config.toml
head_dim = 32
bias = "qkv"
init = "normal"
init_std_qkv = 0.0243
Each number is 128 + 24 x the weight over the matrix's rms, rounded and kept within 0 to 255. Layers, rows and columns count from 0.

# layer 5 MLP down (transposed), 576x192, rms 0.074, rows 193-239, columns 160-191
[[129 108 135  87 100 121 156 122 195 127 110  60 142 128 115  99 127 149  74 152 131 131 119 143 154 120 111 113 173  77 138 131]
 [173 107 112 132 113 135 150 130 197 119  74 116  99 134 160 109 124 146 103 114 111 153 124 145 128 145 145 168 124 133 143 114]
 [ 94 138 108 121 146 178 139 130 133  66 150 120 128 156  66  91 124 134 124  95 123 139 128 110 122  94 131 183 152 183 134 128]
 [109 155 162 179 142  95 138 150 167 124 137 160 104 118 141 120  82 118  99 186  88 139 118 117 138 170 150 145 131 147 136 130]
 [152 137 178 149 136 151 122 125 128 106 127 125 155  79 116 139 182 127  90 141 168 128 119 142  86 126 155 153 183 114 112 164]
 [126 131 126 114 133 156  50 126 137 124 134  94 102 120 105 109 113 123 146 104  80 117 115 136 102 152 144 151 137 125 143 138]
 [ 96 165  87 124 129 138 104 155 123 130 142 123 137 153 122 140 167 143  89 152 102 129 119 116  96 137 149 127 193 120 117 110]
 [159 139 171 100 110 144 105 177  92 128 116 126 177 105 120 119 116 120 134 166 161 142 137 145  50 131  98 127 143 133 145 120]
 [159 143 145 128 115 205 127 118 202 161 116 133 134 135 115 113 105 128 142 148  55 124 107 143 129 158 102 139 130 143 137 125]
 [110 110 114  86 155  99 140 103  78 109 110 150 118  99 162 112 128 126  78 151 133  87 160  92 138 113  99 103 120 145 119 108]
 [101 128 128 160 128 110 137 125 153 134  97 104  86 156 112 102 127 105 109 126 115 129 148 106 131 119  99 155 107 128 122 123]
 [ 93 136 127 157 121 118 153 109 121 131  80 113  92 126 163 146 130 152 162  87 121 179 111 120 102 130 132  86 110 136 115 129]
 [126 127 106 123 140 127 131 132  68 149 140 123 137 110 121 145 130 121 128 163 117 177 112 122  96  99 172 164 112 126 136 132]
 [142 129 140 114 107 161 137 189 194 152  87 105 137 144 104  75 142 122 158 159 141 126 110 146  79 129 144 117 172  75 166 120]
 [159 167 119 114 101 147 158 129  83 137 114 127 144 116 144  95 131 132 154 156 116 132 134 142 109 106 144 143 111 140  97 144]
 [110 136 137 137 141  94 114 139 175 137 107 137 123  95  88 122 142 117 176  95 102 115 100  99 113 128 124 165 122 106  91 114]
 [136 162 129 140 117 140 160 144 180 121 173 144 169 124 137 144 103 102 138 160 134 142  70  84 185 141 147 151 133 145 134 125]
 [177 168 112 139 140 130 152 102 136 120 127 125 133 135 138 149 181  96 141 115 121 138 139 110  79 112 126 111 118 133 137 174]
 [105 118 129 141 108 133 137 127  25 121  97 107 120  95 128 137 123  94 113 115 128  96 184 122 127  97 167 165 145 131 100 111]
 [132 132 109 125 108 144 126 124 131 123 116 143 140 136 137 119 132 120 128 122 105 120 132 120 135 141 133 128 149 124 115 135]
 [125 169  94 107 131 120 112 131 173 113 113 146 135 155 116  98 136 118 159 100 130 139 196  98 105 143  99 124  85 108 119  78]
 [138  90 141 157 135 145 103 135 224 103 141 140 139 100  90 123 147 126 128 154 100 122 112 127 158 134  99 172 143 133 117 118]
 [131  86 123  88 140 121 119 116 129 170 139 127 108 128 139 120 114 126 143 138 108 119 137 140 127 132 123 149 123 110 148 136]
 [128 125 148 119 138 132  89 168  94 138 122 106 125 148 104 164  94 141 152 156 121 113 151 111 120 114  99 127  87 153 143 148]
 [125 141 174 109 129 165 113 150 112 123 125 150 132 137 104 141 115 127 150 168 118 108 122 148 134  88 160 117 148 113 102 110]
 [ 96 112 113 167 110 176 176 154 161 139 148 123 146 135 147  96  87 154 110 160 175 157 144 121 124 164 103 117 207 152 119 146]
 [136 153  98 127 122 148 152 126 128 105 191 121 165 157 179  64 109 163  63 108 125 137 140 123 148 160 150 170 123 159 174  62]
 [118 111 123 150 159 134 122 149 127 210  90 198 132 135 131 134 140 147  83 121 106 126  95  86 136 104 150 141 129 179 137 160]
 [118 137 120 106 109 197 135 118 177 131 104 167 140 114 178 131  99 142 121 178  86 112 111 183 140 122 125 117 132  64  99  85]
 [112 117  62  89 150 164 106 114  83 139  96 100 154 138 145  94 143 131 123 123 109 108 133 106 100 109 150 129 139 134 173 117]
 [127 135 117 117 126 121 128 135 119 137 125 121 129 135 131 122 130 132 125 121 119 134 127 123 127 130 132 126 128 133 129 141]
 [102 103  93  93 109 170 135 146 215  93  77 105 124 144 138  82 113 128 152 131 105 169 143 142 116 146 138 133 125 123 125  85]
 [121  89 125 186 155 148 136 118 113  89  68 149 115 109 136 105 104 152 118 132 117 160 146  63 131 160  70 112  93  55  86  91]
 [164 123 120  82 133 141 123 148 142 139 120 107 106 146 151 142 131 149 167 112 133 130 113 127 127  83 138 122 141 140 107 167]
 [118 158 119  95 134 119 150 117 153  78 181 149  96  95 128 164 112 112 124 145 151 130 172 160 118 136 133 131  82 102 153  95]
 [141  83 130 146 180 145 148 163  92 140 143 100 133 108 155  82 128 144 111 125 126 152  89 135 124 117 110 135 140 125  82 165]
 [135  88 113 171 149 119 136  98 108 122 123 137 198 153 119 151 138 150 109 128 100 111 110 138 140 161 103 165 139 116 108 114]
 [134 105 147 110 138 119  87 157 125 130 104 157 185 136 188 125 103 113 102 132  83 135 132 163 128  90 127  91 137 132  90 108]
 [ 99 139 127 128 129 181 120 141 176 131 103 108 158 154 137 122 126 119 149 127 142 111 124 107 134 150  95 143 127 144 156 147]
 [132  89 115 118 109 137 135 125  66 126 103 135  51 138 153 133 113  86  90 124  75 126 136 154 119 161 145 149 162 141 147  89]
 [130 137 127 117 112 130 130 139 195 144 156 130 118 165 124  93 116 162 147  89 116 155 140 102 132 164 131 118 136 125 152 159]
 [110 113 122 112 122 120 157  80 130 128 115 136 154 135 132 109 119 141 151 152 159 107 139 128 124 125 114 124 144 121 112 145]
 [ 80 124 150 122  95 159 133 139 121  83 123 118 168 105 160 127 131 100 123 114 109  95 124  92 132 131 120 142 120 126 139 109]
 [ 85 129 144 142 123 134 133 188 121 159 137 116 121 155 157  88 150 129 144  79 119 116 165 133 177 101 120  90 105  85 119 130]
 [126 173 116 169  66 140 101 136 130 137 137 130 103 124  94 159 142 119 110 138 147 156 113 145 116 116 116 121 180 137 158  84]
 [ 80 134 149 159 119 137 129 135 139 149 117 108 115 114 100 161 111 146 136 181 122 116 114 151 138 172 174 149 118 100 134 147]
 [160 115 109 113 131 176 154 164 136 126 159 111 162 169 133 139 154 117 164 136 127 135  79 180 138 117 144 148 157  90 136 150]]
# layer 5 MLP up, 576x192, rms 0.0765, rows 194-239, columns 160-191
[[175 142 113 146  99 160 102 149 129 144 135 182 141 139 123 123 114 186 143 161 134 146 108 139  98 107 159 147 105 147 147 115]
 [134 103 116  97 155 123 117 115 119 105 194 123 136  99 125 164 102 144 150 130  69 109 159 142 107  99 104 147 105 160  95 150]
 [135 119 121 131 112 169 155 103 118 123 143 121 117 116 143  93 128 140 126 144 125 147 110 154 148 111 146 113 125 146 163 106]
 [154 160  69 114 151 128  98 140  84 150 147 120 116 102 113 118 119 155 136  92 135 144 139 131  74  80 142 160 128 159 195 139]
 [178 143 115 131 149 135 109 134 101 139 163 102 128 117 133 120 144 121 130 152 125 108 129 128 132 131 186 124 102 140 133 119]
 [149 115 126 151 126 145 152 111  92 145 145 114 151 167 128 145 139 155 132 101 122  80  61 142 114 131 120 147 133 140 137 122]
 [165 100 155 111 149 101 147  97  94 129 149  99 150 135 113 115 118  72 114  88 120 123 120 144 146 144 153 157 121 139  81 111]
 [190 128 152 121 129 170 115 124 103 156 158 101 130 159 108 132 139 162 110 136  65  47 153 162  93 117 127 140 146 140 175 116]
 [178 165 135  59 117 134 100  99  89 172 165  98 127 113 144 170 114 134 143 147 132 111 151 120 146 128 155 179 167 164 127 106]
 [155 119  98 114 136 131 120 133 121 107 152 108 121 143 110 112  86 117 151 144 113 149 106 114 102 124 172 112 132 149 131 103]
 [128 145 101 116 134 111 166  78  73 124 115  94 135  95 135 130 116 119 125  96 130  53 139 129  85 135 133 132 112 117 132 149]
 [126 151 131 161 133 128 117 144 119 136 159 141 149 116  98 136 116 148 166  94 110 121 139 128 145 175 129 111 128 139 117 117]
 [214 138 115  66 167 146 155 115 117 129 171 100 141 150 105  93 102 116 103  91 106  77 121 121 111 131 168 142 128 122 111 133]
 [145 110 123 132 140 107 126  99 126 143 133 136 128 152  91 134 109 156 129 154 128 114  91 122 145 152 142 113 120 160 128 100]
 [126 120  96 111 133 111 157 107 107 152 145 151 133  92  92 153 155 110 157 119  88 144 122 106 101 137 119 127 113 124 119  62]
 [123 146 147 155 127 130 159 165 132 148 140 115 118 127 129 153  93  97 112  86  92 142 117 149  89 144 136 125 112 156 134  99]
 [149 139 112 154 106 118 139 142  95 132 107 116 145  96 130 122 131 133 155  95 115 123 158 156 103 129 136 155 181 113 134 108]
 [151 114 125 117 142 150 136 110  86 140 115 126 118 145 153 174 132 109 123 152 129 139 104 144 101 120 118 152 124 137 122 116]
 [128 119 123 122 133 125 115 104 124 144 149 131 132 133 102 140 120 123 132 120 119 125 144 139 131 136 154 143 116 142 140  98]
 [128 135  63 136 144 125 142 107 127 132 149 140 150  82 118 101 103 111 126 130  76  89 158 185  98 134 154 163  57 126  95 142]
 [142  89 122 109 140 138 107 165 134 125 134 169 175 170  78 168 138 140 171 151  88 162 147 134 115 156 132  97 143 147 137 109]
 [162 124 110 103 131 125 122  76 112 161 137 145 139 109 134 110 109 142 133 114 116 139 161 105 110 132 101 147 101 142 137 146]
 [149 160 107  99 168 122 152 127 110 114 142 134 130 131  80 128 135  91 124 123 102 109 155 110 125 139 111 110 110 144 146 103]
 [154 111 131 110 149 158 149  85 119 156 164 111 149 125 136  81 103 122  99  76 112  90 122 121  96 146 131 150 126 123 116 143]
 [199 112  94 114 152 109 186 129 107 144 188 100 151 151 144 146 105 111 151 149  59 121 198 136 117  90 148 108 118 175  98 129]
 [150 140 145  97 115 127 108 116 115 129 118 123 164 104 150 115 127 124 112 109 125 105 132 135 139 129 155  96 111 129  99 129]
 [110 126 122  71 149 170 127 124  65 160 138 107 144 174 120 168 125 161 115 112  65 130 107 137  94 122 158 175 124 146 126 138]
 [151 121 118 140 114 163 133 115 115 141 130 161 117 146 113 128  64 115 133 101  76 104 116 133  82 175 121 178  99 126 137  95]
 [140 102 106  91 136 130 156 121  77 131 115 119  93  85 122 140  84 115 147  95  75  89 123 130 111 146 154 135 140 127 124 153]
 [138 133 122 114 128 134 123 124 116 135 130 125 142 128 115 136 119 120 130 120 126 116 127 135 124 127 132 125 124 136 124 117]
 [137 136  73 133 155 162 129  94 129 117 132 119 144 122 108 139  94 124 111 133 110 143 124 186  88  96 156 134 100 137 111 121]
 [176 157 116 164 204 166 135 112 108 117  98 165 120 125 123 118  95 129  98 120  93 101 184 158  79 134 119 144 147 144  97  21]
 [146 157 127 105 129 121  59 104 127 140 153 127  96 170 106 131 115 118 173 151 129  91 116 144  98 136 163 151  71 145 114  82]
 [131 146 127 123 163 142 130 122 120 124 137 171 113  94 134 134 134  97 105 135 156  89 178 159  44 151 109 177  54 104 119 128]
 [107 144 100 104 146 130 128 149  86 146 147 147 158 157 131 160 137 118 103 130 131  81 128 121 110 101 151 165  88 153 131 136]
 [123 114 128 134 130 144 112  72 120 128 129 126 155 155  73 167 110 126 138  82 123 115 130 157 151 157 114 159 112 122 106  91]
 [137 119 139 120 108 169 129 167 115 154 120 148 124 123 100 113  88 112 135 106 105 149 153 116 129 128 150 110 153 146 125  94]
 [145 138 141 127 103 161 102 158 111 133 111  96 108 140 116 130 143 163 156 101 126 101 125 108 101 109 114 159 126 149 119  92]
 [132 133 136 107 139 178 109 115  95 118 191 123  93 121 124 143 123  96  87 124  85  77 171 162 126 133 127 140 155 141 137 115]
 [149 156  93 148 153 136 156 107 124 149 172 123 101 144 121  99 100 148  94 112 117 131 101 134 112 118 162 141 102 140 108  94]
 [146 127  94 135 184 135 124  95 119 113 115 127 163 108 121 119 133 142 102 126  92 114  78 129 104 142 125 181 108 118  85 119]
 [143 133 123 121 148 119 138 140  85 132 154 137 146 147 105 139 114 147 152 128 117 106 136 141 113 135 127 146 111 134 138 109]
 [162 150 102 117 118 148 135 163  96 135 131  99 147 122 130 119 105 135 152 129 100 161 139 205 166  87 132 135 100 186  98 154]
 [159 142  78  98 134 133 108 124 139 122 119  93 116 105  69  86 105 155 147 100 121 122 142  92  61 130 152 120  97 129 112 137]
 [110 125 141  87 132 151 110 120 112 105 136 142 156 140 138 148 113 133 148 158 127 149 108 117 138 133 163 144 104 159 142 125]
 [154 137 123 113 114 139 136 139 107 185 125 106 138 116 140 132 132 112 103 176 129 147 150 135 129 118 159 152  85 136  86 150]]